Part of a small language model's weights.
Size: 11 layers, vocabulary 1473, 4.64M parameters.
Training: a variant of SOAP for these matrices, 105M tokens, 6421 steps.
Each number is 128 + 24 x the weight over the matrix's rms, rounded and kept within 0 to 255. Layers, rows and columns count from 0.

# layer 5 attention key, 160x160, rms 0.141, rows 96-110, columns 0-159
[[175 124 167 143  90 117 147 133 147 147 115 145 148 161  79 129 128 173 130 116 168 113 149  99 148 134 104  88 159 109 113 120 120 148 117 145 147  72 155 154  84  57 127 128 147 117  95 114 158 124 189 148 124 128 118  93 126 109 121 145 146 122 125 150 147 139 138  82 161 126 127 124 139 145 114 114 144 165 146 175 115 135 119 131 153 134 117 126  89 159  62 145 129 116 160 168 158 131 106  72 113 100 120 108 143 143 140 131  97  94 127 122 122 104 126 108 133 135 120 121 120 139 106 163 122 162 126 174 123 153 135 128  94 129 131 136 106  84 108 127 180 148 117 135 108  89 102 128 125 144 109 144 128 139 137 110 156 140 115 207]
 [163 124 191 142 129  98 129 117 163 175 126 122 128 148 127 164 110 128 134 123 162 135  88 167 116 113 127 104 130 152 122 107 105  93  94 152 110  83 125 125 172 128 146 125 126 149  97 164  83 122 208 144  94 100 131 103 155 119  87 165 128 118 107 106 141 167 138  90 122  70  81 166 116 118 144 118 169  99 133 149 115 114 139  81 142 128 124 110  93 114 130 126 178 145 175 170 105 103 124 164 159 110 147 115 132 119  75 142 110 143 138 197 113  97  85  92  89 112 108 121 131  86 122 172 156 122 114 153 135 136 118 123 125 141 126 114 104  90 108 185 111 129 144 140 112 122  81 144 107 113  94  99 158 118 136 160 134 106 141 147]
 [141 121 222 161 129 118 142 138 175 143 125 106 139 135 121 163 125 131 135 131 127 125  71 135 138 147  91  91 140 149 129  87 128  91 119 128 123  65 139 131 135  71 143 155 151 157 117 151  86 129 198 138  85 132 135 114 120  99  90 182 122 142 125 124 158 151 161  46 153  50 102 170 111 114 131 111 142 142 103 124  93 140 132 124 154 112 118 118 117 143  99 124 140 134 104 168 143 170 115 126 123  80 165 111 112 122 107 121 124 134 113 201 102  97 141 146  94 142 133 144 124 113  97 189 116 122 163 191 127 159  94 127 119 149  99 107 132 120 135 144 142 112 124 170 116  94  97 137 132  97 111 135 127 162 147 119 150  79 108 179]
 [115 145 144 142 137  99 124 126 150 118 159 127 127 111 130 174 110  96 110  90 132 149 115 164 121 141 121 122 110 164  96 117 146  87 119 137 158 123 117 122 147 126 163 167 112 139 156 142 137 161 162 106 105 152 124 151 157 125 128 138 110 138 127 117  89 153 134  98 135  92  79 132  89 107 186 128 131 126 107 102 108 141 131 119 109 160 115 109 163 178 134 117 149 176  91 111 153 129 104 171 138 111 114 100 127 106  93 125 142 167 103 156  98 122 139 133 101 140 112  94  89 136 120  86 137 107 120 119  99 108 110 125 106 134 156 137 129  92 133 185 131 121 145 143 148 108 117 149 139 128 138 114 133 142 106 125 100 146 172 116]
 [101 128 156 136 145 113 118 136 153 115 172 101 116 116 131 144 134  93 137 146 134 120  76 133 113 153 144 105 144 156 103 147 163  66 130 148 141 114 138 122 154  85 135 146 107 125 126 116  89 140 121 123  77 168 145 150 186 106  84 122 125 143 118  98 122 162 138  62 153  83 129 162 115 116 164  91 118 114 120 108 124 114 111 152 105 159 117 112  99 139 115 142 134 150 107 114 142 133  89 130 118  93 115 121 104 123 108 114 140 114 101 205 128 133 103 137 115 135 109 103  89 111  82  93 112  84  90 116  94 131 112 154 133 105 162 140 146  97 130 158 144 129 149 152 145 117 169 156 116 119 134 120 131 144 109 153 161 114 166 128]
 [112 137  65 116 122 146 159 114  89 109 145 102 145  89 137 126 119 123 105 133 106 148 184 122 128 149 127 146  94 111 133 159 103 164 135 107 106 204 129 144 110 160 119 122 115  97 139  96 161 109  91 125 107 132 124 131 125 139 175  86 136 148 163 107 126 148 113 194  82 188 135 107 173 170 104 127 146 134 140 161 151 129 122 150  84 128 140 135 130 121 155 124 112 131 162 103 152  90 120 141 142 151 120 132 148 130 180 146 150 111 162  82 165 135 140  97 132 109 117 112 127 160 171 111 110 128 112  89 135 135 130  99 140 121 152 160 112 111 121  94 122 137 140 105 160 144 139 123 127 137 153 124  89 116  96  98 111 171 116 114]
 [109 168 182 151 134  92 125 123 170 128 121 130 102 139 128 149 119 140 120 116 141 123  68 151 126 132 112 102 153 161  87 133 147 120 128 122 140  99 140 143 162  86 133 162 129 162 133 134 127 125 192 137  87 153 127 128 141 100 110 166 148 149 105 120 145 128 155  48 168  73 113 154 121 108 151 123 121 140 100  98 141 129 131 141 169 122 123 120 114 125 125 145 131 101 119 147 129 173 122  98 119  68 136 137 142 125 117 116 108 123 105 160 122  83  96 132 105 161 123 141 136 104 100 132 128 142  86 167 119 164 128 150 120 125 151 147 158 118 103 179 144 116 150 121 139 104  92 152 117  82 122 127 144 139 115 118 156  99 147 183]
 [145  80 172 160 123 135 140 130 131 136 149 136  98 140  97 156 116  98 145 144  96 103 133 152 111 172 128 131 127 101 152 139 110 108 145 110 121 126 120 121 147  78 160 121 137 142 113 137 102 123 144 128 109 160 102 148 134 110  99 148 126 133 145 136 110 127 106  89 125 115 113 110  98 138 154  89 132 130 150 147 162 135 137 118  94 108 120  92 131 138 129 112 134 134  88 136 160 154 115 189 126 130 144 107 133 113  89 166 112  98 113 182 112 124 126 125 115 120 115 183 109 115  88 145 139 123  88 120  99 120 117 117 107 145 125 107 127 117 161 162 151 128 117 165 147 155 107 105 100 134 120  89 128 141 130 133 127 102 131  88]
 [ 91 168  84 129 111 105 122 140 129 119 111  97 128 117 119  93 107 142 122 146 160 136 122 107 107  95 106 116 115 136 119 122 130 136 126 176  78 114 117  97 111 162  75 147 138 160 120 127 151 151 137 117 150 103 136 108  77 144 171 128 145  95 110 125 134 115 148 144 157 119 126 156 127 130  97 151 109 126 118 114 145 159 121 150 143 170 154 122 172 113 149 142 126  82 150 118  89 145 156 106  96 121 117 151 156 120 123 119 139 126 138  93 167 137 143 125 169 117 132 119 133 158 165 107 116 141 128 155 148 135 128 153 130 106 125 170 115 132 119 109 143 138 107  76 123 109  91 135 139  94 135 159 110 119 128 109 177 156 128 179]
 [145 163 232 119 128 139 115 136 165 161 127 138 116 145 101 164 146 130 160 137  98 132  98 138 108 141 110 160 150 122  98 102 160 143 175 135 127  70 131 132 165  79 179 115 134 149 122 160 108  99 220 146  90 141 140 120 154  94 100 151 167 153 123 125 149 138 149  41 159  93 123 156 108 109 169  98 137 119  91 133 117 118 174 167 114  62 123 102 104 112 128 163 121 129 132 153 154 125  82 136 150 143 155 122 105 141 103 120  91 103 107 198 128  82 128 141 114 118 133 143 119 107  91 153 101 141 159 133  91 132  96 153 124 140 133 123 144 124 130 202 121 145 116 134 142 142 116 141 161 118 116 103 167 160 114 153 138  76 118 131]
 [132 162 173 115 136 121 116 127 145 128 135  89  99 124 100 165  80 161 178 127 122 102  98 169  82 122 124 160 142 166 108 181 166 100 125 105 168 146 149  97 163 187 174 105  80 151 155 150 128 131 117 135 120 161 149 142 167  72  75 164 131 162 122 112 121 152 153 130 131 125 106 129  92 138 160 144  89 126 106  80 153 152  93  83 177 123 106 124 124  90 141 159  92  95 120 143 117 135  95 182 135 102 115 115 146 166 108 121 119 146  92 148 111  62 147 146  82 153 141 174 133 164 106 133 167 117 165 106 129  66 150 111 111 106 109 101 137  81 147 132 118 155 101 124 128 161 142 150 136 116 122 123 172 146 140 157 117 115 120 141]
 [144 101 170 103 121 123 164 134 101 144 158 122  86 139 119 129 105 131 112 128  98 130  88 128 129 145 164 118 118 187 133 134 146 138 129 188 161  97 105  86 112 135  97 149 133 128 130 107  71 108 124 101 171 132  90 168 100 114 130 132 115 110 103  74 132 126 122  81 115  91  99  95 116 151 105 121 128  74 148 154 130 152 121 165 101 108 202 116 141 126 163  99 168 117  88 159 108  90 103 165 121 153 134 125 145 176  95 171  87 107 121 147 112 170  98 156 129 130 125 130 174 119 105  79  84  83 121 120 147  96 129 110 135 100 127 102 148 128 122 171 121 134 143 152 136 140 141 124  93 106 135 115 137 134 141 152 111 109 133 135]
 [122 110  69 167 105 128 151 112 100  99 124 138 130  70 136 105 129 122 114  87 152 131 162 103 139 137 119  99  76 116 134 142  94 140 148 139 117 165 121 122 126 154 125 175 124  89 109 106 165 121 121 121 184 103  89  90 141 155 162  79  76 108 135 151 134  90 130 156  68 172 139  91 135 128 113 152 144  78 162 125 144 135  97 141 122 153 140 154 145 147 106 123 127 112  99 123 102 102 110 130 111 161 114 118 136 145 167 139 109 131 104  99 127 167 126 147 152 109 152 129 136 161 123 133 148 114 128 131 125 108 113 103 144 119  83 135  80 159 125  80 122 110 137 161 130  90 146 104 139 159 111 132 123  94 131 124 107 166 124 136]
 [106 119  80 118 111 127 140  83  98 104 136 155 143 146 175 102 121 155 101 144 137 152 167 121 134  97 132 101 116 120 157 142 147 100  94 172 119  99 107 134 116 108 108 129 171 113 146 126 116 120  96 110 122  90 142 135 115 191 140  83 136 126  96 118 151 130 119 175 138 162 127 137 145  95 138 134 129 133 139 108 131  90 125 127 125 152 129 121 137 132 126 111 154 107 150 117 125 102 170  99 130 115 142 133 139 144 116 120 156 148 147  85 155 179 141 123 160  98 118  96 154 141 143 125  92 121 159 132 116 150  90 159 132 113 123 146 131 162 117 102 125 155 174  85 132 131  95 126 108  94 138 188 126 121 114 148 129 162 124 116]
 [ 95  99  94 123 110 131 148  93 132 106 149 176 113 134 157  93 121 149  90 161 134 127 179 137 106 104 117 101 101 135 163 125 127 103  92 168 120 127 107 116 117 137  84 143 146 105 114 114 108 132 106 134 152 107 121 143 115 160 139  96 105 141 100  99 144 130  67 124 156 172 107 104 152 149 112  90 124 124 151 131 108 138 126 120  94 162 139 111 168 136 100 102 150 120 137 109 102  91 181 117  90 115 128 104 166 123  99 160 116 123 130 100 125 189 118 113 174  96 137 109 161 120 113 112  81 115 126 148 123 110 114 144 153 102 114 130 133 162 127 120 136 136 170 124 121 129  80 104  80 121 143 158 120 127 141 151 140 148 123 135]]
# layer 5 attention query, 320x160, rms 0.149, rows 193-206,225-238, columns 0-159
[[104 132 108 124 107 119 109 144 125  73  85 153  71 157 125  93 169 138 158 146 137 122 161 141  93 178 148 138 179 100 107 119  78 100 103 127 128 153  98 146 123 133 137 113 111 107 118  99 150 109  80  74 135 131 158 151 117 124 112 135 137 132 129 134 128 106 128 158 159 119 110  74 143 111 138 117 106 114 132 126 114 151 185 160 128 180 129 138 164 127 121 131 135 156  93 118 103 142  93 152  96 137 117 106 172 167 186 112 142  93  95 120 137 104 113 163 109 195  84 199 139 115  94 113 114 113 137 107 103 133 123 127 158 129 118 154 137 164 140 119 149 103 134 142 101 147 143 123 144 140 174 149 127 162 141  82 122 177 171  96]
 [168 104 151 108 142 159  75 105 138  95 123 131  59 115 102 128 158 105 151 127 159 113 154  79 142  95  68 172  94 124 129  80 132 120 158 156 144 161 115 114 136 179 140 153 144 129  92 129 101 148 159 136 161  82  82 140 144 136 151 104 120 128 159 123  60 121 149 156 121 108 130 183 135 118 130 146 132 117  86  97 110 135 133  68 135 191 135  64 125  94 102 125 130 135 147 103 142  97 126 171 181 142 135 126  85  83  84 110 160 179 102 126 101 176  88  87 145 149 112 150 144 113 133 113 143 152 189 128 131 143 129 148  73 126 103 137 130  92 140 184 121  92 142 150  75 186 139 116  92 138 142 158 125 181 133 115  86 140 162 121]
 [111 155 125 131 120 116 146 137 147 127 116 127 107 150 148 110 169 129 136 133 117 141 170 141 133 118 125 119 129 106 119 148  88 134 111 159 109 134 108 110 115 133 113  89 143 112 169 118 148 122 119 116 111 157 150 155  95 163 140  74 131 128 104 162 140 116 123 113 118 129 120 103 160 111 141 136 105 128 146 135 126 110 129 135 107 128 144 169 152 143  96 128 140 148 132 145 126 109  70 135  83 131 128  95 101 184 170 118 126  93 147 134 136 120  97 155 147 159  93 130 137 141  97 155 106 108  86 136 100 138 131 178 136 119  98 104 119 160 122 100 141  72 151 165 133 117 160 163 134 157 167 136 146 158 145 109 124 148 157 114]
 [112 134 137 143 141 166 109 111 129  94 118 136 102 131  99 141 175 130 139 124 136 126 155 115 121 126 111 129 130  91  99 174 127 155 127 136 151 163 130 135 143 166  93 166 139  99 147 126 164  97 163 113 106 164 143 152 142 108 137  95 142 139 131 105 114 132 120 134 124 104 175 141 147  98 142 167  99 122 112 107 133 103 123 142 110 143 153 108 141 130 117 116 127 198 111  98 108 121  95 135  94 125 155 117 113 119 126 123 133 117 142 141 123 161  87 159  97 159  99 174 116  92 112 144 119 160 134  85 157 140 108 155  77 116  59 127 140 110 120 169 125 103 130 137 105 158 132 131 138 145 143 129 152 147 147 138 109 174 149 121]
 [ 99 129 111 115 101  74 148 140 115 136 153 103 173 120 130 147  94 151  98 152  81 159 129 179 142 137 151  91 173 141 118 142  85 160  93 111 163  92 134 111 118 105  92 142 130 100 157 140 133 107  93 128 104 139 154 141  91 135 138  91 133 137  76 126 151 121 121  78 106 159 103  69 130 124 115 111 117 180 179 134 118 124  98 162 116 100 108 160 150 158 134 113 150 114 107 166 124 151 137 108  82 102  89 108 169 192 173 152 121  76 138 169 112  84 110 160 115 131 120  99 113 156 134 182 154 117  74 118 107 120 147 120 144 133  90 136 135 159 131  74 144 104 122 139 166  99 118 150 174 155 126 135 102  82 119 120 130 113  94 136]
 [152 104 159 143 117 167 116 121 140 135 124 122  73 108 129 115 174 122 156 103 138  98 103 110 116 106 109 174 101 152 116  77 143 129 158 166 115 105 135 109 141 154 109 117 145 147 114 114 116 122 159 143 139  76  80 104 177 102 154 124 148 120 157 121  84 139 119 137 148 105 183 180 101 106 125 158 122 106 115 119 138 134 112 104 124 178 144  74  98 123 103 137 119  98 126 154 184 110 157 154 160 152 171 133 117 106 120  99 168 156 131 124 114 155 144 115 121 128 119 132 169 132 117 115 143 150 182 108 154 124 127 143  93 100 104 102 135 128 142 170  88 105 137 120  96 158 125  98 105 122 124 137 143 175 133 139  89 128 184 131]
 [140 125 129 129  95 142 107 142 142 113 143 132 112 160 126 103 124  93 131 122 147 141 128  90 150 139 117 122  91 140 180 123 133 124 142 125 101 147  77 129  93 135 189  93  97 135 125 129 145 165 139 134 155 102 120 121 146 119 137 104 142 139 140 110 145  82 103 161 127 115 112 159 142 162 131 110 158 125  99 103 166 135 199 108 170 133  89 147 116  46 139 130 125 135 138 123  94 129  75 151 198 150 107 116 132 101 122 145 133 147  88 153 121 142 143  92 130 153 134  70 124 113 133 105 121 155 126 123 130 114  95 102 114 176 168 129 106 105 127 119  92 141 124 129  88 136 134 169  76  97 144 153 135  84 164 105 131 109 121 142]
 [109 160 151 145 118 117 134 102 118 127 121  99 167  88 111 111 144 132 121 115 101 116 134 144 118 142 144 130 164 123  89 117 148 151 152 137 159 147 133  99 151 137  97 143 130  96 135 134 101 120 122 135 103 118 151 163 150 108 121 142 135 155 105 134  86 120  97 129 136 117 177 118 114 110 155 128  99 124 146 131 123 143 123 137 123 103 124 143 128 162 131 117 103 134 134 177 126 146 154 107  85 120 169 122 127 120 140 144 113 114 177  90 140  87 143 149 147 113  98 164 137 140 126 104 145 113 166  92 134  97 135  84 116 122  64 145 137 110 136 121 113 125 155 105 146 135 156 120 173 135 135  93 128 124  99 143  96 120 141 120]
 [119  92 139 145 118 164 126  78 116 167 130 141  55 137 129  93 148 118 114 153 134 161 111  79 150  97 126 192  84 133 136 105 147 143 170 126 115 142  99 108 110 144 115 111 146  90 112 124 157 144 152 132 160  65  75  95 137  96 137 124 102 125 168 134  68 127 145 146 136  86 129 173 166 124 121 175 149 117  99 111 117 139 132  81 176 185 108  97 110 100 116 159 142 112 108 112 163 115 117 146 191 143 137 143 148  95 112 130 161 152 119 159 116 172 156 122  66 138 122 123 154 100 112  92 119 121 179 108 113 135 126 121  90 146 147  97 132 133 125 160  84 108 133 147 100 122 113 115  86 124 103 100  86 138 116 119  74 120 175 141]
 [139 157 141 132  80 111  99 146 121 202  85 139  90 114 172  98  74 111 109 133 109 112 152 109 123 109 103 139 100 142 149  75 131 119 158 142 120 123 101 118 123 127 106 117 147 138 134 110 124 151 124 159 134 132 126 102 128 153 111 117 110  73 171 133  89 127  99  86 135 107  93 117 121 100 132 107 174 166 128  73 127 136 125 107 163 147 159 151 119 168 142 130 153 106 120 152 182  72 164 155 135 148 134  75  97  79 130 151 166 141 125 168 132 123  88 108 162 156 140 125 176 151  89 149 150  79 160 129  97 107 135 136 105 154 161 110 131 115 119 150  60 138  87 150  80 134 125 124  57 154 138 174 138 146 142  97 144 131 168 142]
 [131 116 114 145  86 106 113 129  70 148 162 127 100 120 115 156 134 150 146 144 168 112 140 129 123 156 151 191 114 112 141 161 142 131 172 108 101 137 143 118 109 119 140 144 119 101 119 122 151 151 174 131 137 102 145 134 122 147 148 154 133  93 202  86 129 127 127 150 121 107 133 139 165 135 102  79 177 121 136 109 152 114 177 103 159 136 101 108 102  97 130 118 114 118 140 125 138 136 141 140 148 134 146 122 131  67 138 187 130 129  96 146  94 183 165  85 183 103 145 108 116 117 124 136 127 167 124 138 136 145  85 128 104 126 189 142 153 148 117 154 148 124 117 143 128 116 110 111  99 108 154 107 124 118 150 117 113 154 106 135]
 [106 130 112 133 137 123 130 166 144 126 138 121 171 148 106 168 105 107 129  98 149 114 163 159 138 165 165  79 110 156 137 152 105 111  84 101 117 118 125 143  96 129 123  92 105 148 141 137 151 157 102 125  93 162 174 165  95 167 122 122 124 139 101 128 174 128 120  75 114 164  89 126 123 140 141  84  97 163 118 162 129 104  81 150 155  66 120 156 131 138 151  87 101 146 131 130 116 192 126  93 108 105  98 120 117 150 143 157  93  79 130 136 121 110 136 139 140 102 163 102  76 130 128 135 161 121  68 174 122  90 137 126 154 130 144 138 119 163 160  82 166 109 129 149 158 121 134 158 163 108 109 130 124 102 141 156 171 113  84 129]
 [114 149 115 138 160 127 139 149 136 119 128 146 195 123 118 153 122 145 152  86 104 123  99 144 143 175 166 110 167 104  88 162 156 113 100 113 123 122 185 105 179 129 141 190 110 139 137 149 120 129 118 139  85 126 168 153 119  77 113 132 149 162 123 131 154 153  97 166 116 139 138  97 128 124 141 116 117 123 170 133 137 111 134 131 109 101 101 132 123 108 143 104 105 108 130 124  85 147 129 110  96 141 138 165 127 166 127 112 121 112 135  86 147 106 154 129 129 106 118 149 124 121 137 160  98 154 123 140 119 145 147 146 113 140 115 162 148 133  94 120 121 142 127  68 168 118 132 100 154 101  93 107 125 107  95 135 186 120 123 113]
 [131 174 102 136 157 123 141 143 123 128 136 104 146 122 131 165 117 165 162  81 151 133 124 131 117 146 179 102 146  93  81 154 146 131 118 117 129 142 159 111 163 160 117 139  98 142 125 105 125 101 122 140  65 136 142 190 131 129 104 132 150 147  97 129 159 106  92 135 107 169 154 108 130 150 140 118 107 113 142 156 174  93 141 164  87 131 120 152 110 121 130 101 104 108 125 116 140 135 143 109 105 136 123 147 100 126 150 138 135 110 132  97 122 130 151 144 123  92  95 151 116 126 137 140 104 176 137 124 111 165 136 175 140 101 128 139 139 123 109 124 115 122 116  92 162 122 116 131 157  94 113 113 130  97 103 143 153 116 118 102]
 [170 124 137 151 124 147 138 126 147 103 127 121 148 134 112 100 123 152 153 129 122 145 160 148 140  96  86 116 150 129 115  85 107 115 108 109 157 164 109 127 128 143 108 136 132 106 120 140 103  93 118  76 121 151 133 145 123 122 124 147 155 130 129  92 112 109 113  78 132 109 145  85 150 137 126 146 103 137 158 103 157 120 146 124 111 129 130 145 200 122 119 119 115 154  91 109 135 135 104  99 148 156 124 136 119 143 134 148 117 135  83  66 106 129  99 153 130 176 122 109 127 102  99 141 117 165 122 114 120 130  92 146 113 147 163 150 123 173  98 103 117  73 123 147  97 157 148 127 126 118 145 128 142 152 118 129 172 158 136 127]
 [176  92  98 146 105 156  79 114 139  79 101 147  91 172  97 163 105 147  96 131 134 144 172 116 113 103 135 160 126 127  90 123 188 137  93 129 118 165 123 119 112 180 128 130  96 130 178 160 153 135 131 143 139 123  86 123 127  72 133 146 112 149 148  95  86 140 121 132  85  98 201  79 125 102 141 140  99 167  87 135 124 155 119 129 116  78 141  87 153  99 110 114 124 122 157  94 149  83 118 138 115 116  59 126  95 143  75  97 103 170 133 121 114  97 182 133 133  98  98 105 140  73 104 110 109 102 121 143 153 153 103 155  84 119 107  79 118  91 131 149 116 150 139  96 119 125 100 104 106 122 157 140 126 160 119 111  93 123 176 154]
 [135 114 146 124 120 136  92 163 139  87 154 143 122 143 142  92  87 114 133 181 123 132 172 158 111 102 138 161 136 202 103 150  93 155 124 130 107 171 141 134 146 194 108 114  99 115 156  79 119 116 101 175 101 125  91 127  96 114 136 143 117 120  95 114  94 164 165 117  82 118 177 110 145 119 138 153 111 143 157  95 150 109 142 120 101  90 139 148 178 119 114 137  98  88 119 116 132 137 144 103 167 134 172 117  91 158 101 130  95  92 113 126  88 181  95 125 104 136 106 125 174 122 177 147 138 155 108  74 142 106 100 120 120  88 110 115 150 167 117 155  82 127 100 108  76 184 150 129 119 149 182 101  87 135 127 163 179 131 118  86]
 [130 107 133 158 114 127 100 138 151  89 139 122 101 130  99 103 126 114 135 169 133 129 157 133 140  57  98 178 137 191 111 150 126 134 139 117 115 187 114 101 143 191 140 127  99  95 176 118 122  98 124 175 111 107 101 122 132 107 149 178 103 100 127 134 130 116  96 102  75  86 190 135 155 103 138 160 138 132 108 107 175 132 154 139 105 113 130 142 183 101 146 150  97 144 140 131 133 118 148 110 137 105 124 150  99 145 123 137  93 138  91 136 110 152 167 107 110 105  83 107 123 115 111 120  91 130 122  93 156 159 132 102 133 142 144 124 106 145 103 140 100 130 118 133 144 170 128 115 143 124 157 130 120 147 124 128 129 138 129  81]
 [ 87 115 176  98 134 105 137 112 105 117 139 108 120 127 145 135 119 114 166 171 141 133  92 164 118 145 147 149 145 172 135 144  98 143 128 132 156 105 137 128 127 102 140 114 142 112 117 110 113 133  90 100 123 111 152 104 118 138 133 107 137 123 105 131 114 127 148 142 161 170  87 140  96 105 117 122 141 152 188 121 131 109  91 124 125 131  95 154 149 114 127 132  81  86 107 130 100 164 169 125 131 134 196 129 126 109 146 127 107 108 130 107 130 151  60 112 108 152 115 158 120 171 137 147 162 137 117 128 105 118 119  93 131 142 126 177 114 145 115 109  92 114 134 136 104 153 123 171 144 155 105  83 122  90 140 146 187 121  91  93]
 [141  90 140 134 139 120 108 111 170 107 105 134  78 146 153 125 119 140 121 122 142 116 141  73  99 104 127 117 123 136 127 119 162 133 106 103  74 151 135 121 129 180 148 129 119 134 154 123 152  94 153 173 104  92 120 127 144 114 118 178  97 144 129 131 130 155 128 106 115 101 179 103 101 105 133 119 146 109 104 101 112 147 156 150  94 106 172 133 130 143 107 140 162 146 108 132 156  70 174 166 134 133 133 110 100 124  87  96 115 142 169 126 133 141 181 140 179 116 121 140 121  96 123 111 153  79 120 136 153 128  98 127 104 106  90  93 132 127 159 154  85 147 128 116 139 161 124 107 100 124 151 119 111 142 113  84  76 110 178 129]
 [144 158  93 133 133 144 111 132 137 132 129 140 141 114 141 113 135 155 119 161  93 126 173 136 119 131 134 111 123 111 165 127 129 109 117 148 141 128 146 125  77 177 120  81 105 122 142 129 109 134 150 116 152 134 106 126 104 129 140  53 101 170 121 135 118 132  85 145 132 147 154 152 154 162 136 133 110 132 135 155 111 150 135 137 122 127 129 117 103 146 135 149 161 127 119 141 127 156 102 154 122 118 112 124 138 152  97  84 155 102 161 128 119 161 132 120 120 136 122  90 120 108 112 147 116 142 135 155 135  97 105 119 119 157 128 103 103 122 135 118 137 126 122  84 142 118 124 167  97 143 119 133 130 154 109 172  77 137 126 206]
 [105 113 139 138 122 119 142 168 142 116 145 139 154 116 121 117 132 102 134 162 110 144 124  91 155 102 147 132 123 183 114 126 119 119 130 141 135 143 162  88 122  93 133 139 118 121 152 110 140 166 105 110 109  97 141 107 180 116  83 160 148 112 123 132 150 105 116 110 129 125 140 106 111 104 113 149 149 121 131 104 114 112 128 122 113 132 108 129 129 100 108  92 102 112 138 164  87 136 168 120 153 118 139  94 142 146 142 157 102 132 136 153 113 107 129 154 162 117  69 148 154 178 133  89 141 146 125  97 106 135 178 108 132 112 118 144 136 111 138 113 132 150 103 155 115 152 114 113 185 120 102 123 124 114 128 112 142 153 116  73]
 [140 164  72 139 143 150 110 109 174 147  83 139 134 137 134 145  95 145 129 130  77 114 168 110 114 116  95 102 118 113 149  97 131 148 120 136  81 152 114 121  82 150 150 142 121 126 155 170  94  84 175 120 131  97 148 156 169 127 154 113 136 150 112 139 123 151  90 135 130  95 140 135 138 112 133 144 149  81  88 133 103 114 131 144 134 130 189 126  85 111 127 131 184 159 111 138 140  82 132 160 117 156 141  73 122 136 101  78 158 164 121 112 125 148 173 149 126 103 132 131  80  55  90 102 123  74  96 155 132 140 117 128 107 127  76 128 112 107 126 123  97 114 153 101 181 137 157 134 119 135 123 171 160 165 101  44  41 104 206 108]
 [119 132  97 155 143 129 107 131 133 166  73  62 113  89 169 139 110 128 140 134 157 168 184  78  94 146 142 121 131 150 137 117 134 142  96 166 117 141 101 115 101 134  87  49  94 151 147  96 133 130 138 117 146 108 141 143 130 105 136 135  87 119 133 123 122 155 149 127 104 134 129 108 146 138 140 138  96 111 123 127  80 154  99 137 140 101 140 135 113 100 126 142 182 148 133 161 137 127 146 136 102 103 102 140  85 160  85  99 155 119 178 129  51 114 149 135 163 108 156 119 168 128 162 172  78 123 128 132 115 128 136 161  89 141 114  65 136 113 139 108 108 138 135 135 134 143 167 112  88 135 132 149  72 120 177 149 116 123 171 165]
 [106 122  85 148 121  95 157 176 141 182 113 111 132 128 128 118 127 151 147 103  81 159 169 108 144  88 119 152 115 109 134 100 140 126 152 158 117 126 162 193 124  85 108 144 129 157  65 127 161 164 111 104 153 137 157 148 157 130 118 145 108 171 148 146 139 134  73 137 150 135 137 134 163 121 132 123 109 103 113 153 145 144 117 123 153 133 162  72  88 132 126 125 147 132 105 162 110 164 107 129 135 176  83 153 135 124 126 133 199 122 132 117 125 142 169 117 114 108 150 104 120 147 135 109 138 115  90 105 118 125 150  90 125 139  70 135 133 158 131 127 160 158 106 116 105 134 128  83 170 147 123 110 140 155 102 118 145 162  98 168]
 [120 119 144 146 124 118 147 141 113 171 143 128 113 137 146 175 164 157 145 123 120 131 128 182 132 162 187 140 154 116 146 152 118 136 133 129 132 112 136 134 109 115 116 100 145 119 111 112 104 179  81 143 131 144 115 113  92 178 126 115 135 128 127 135 103 136 131 164 149 159  72 170 145 149 114  92 111 130 147 143 125 148  98 148 129 113  98  88 129 115 125  92  71 123  99 138 122 187 117 126 144 153 126 132 131 116 144 133 134 120 123 152  94 127  92  92 112 158 164 123 126 176 155 148 155 120 120 139 105 102 102 138 129 137 113 140 120 131 116 122 141 154  86 120 129 124 144 131 123  95 118 128 112  98 141 141 174 124  75 141]
 [103 107 140 112 110 130 145 149 100 100 165 152 135 128 137  76 114 117  94 114 147 135  63 156 168 117 120 144 125 123 118 144 137 137 137 111 154 122 142 134 184 103 132 155 166 164 114 127 140 124 144 143 115 156 143 124 135 102 117 152 145 123 147 157 142 100 146 128 101 162 107 140 142 130 130 121 147 150 160 132 176  99 151  95 108 128 104 154 103 124 151 123  80 140 139 107 103 138 145 100 110 114 138 169 116 140 145 168  58 111 149 113 180 107  96 123 118 156 115 165 138 147 119  99 164 153 109  81 134 127 153 103 129 143 136 134 144 163 107 168 143 118 115 153 127 141 126 142 170 131 173  87 134 106 103 127 154 135  93 100]
 [135 114 156 127 121 121 151 175 121  97 160 134 102 180 141  84 107 114 123 125 176 157 106 109 163 106 152 180 168 126 106 144 157 159 152 130 152 150 168 134 160 114 120 121 159 133 116 127 114 170 127 144 110 115 109 122 112  84 153 175 107  95 123 166 160 113 138 105 115  90 130 151 124 117 125 132 140 129 119 133 184 142 147 125 126 125 105 143 106 127 128  84  72 145 138 129 111 143 121 109 139 119 127 171  88 138 139 142 106 104 145 140 162 143  97 128 109 113 124 144 141 179 153  98 180 151 130 128 102 120 157 137 129 159 136 136 134 133 110 185 198 144 105 136  86 186 152 101 152 135 183 112 125 122 106 131 129 181  81 145]]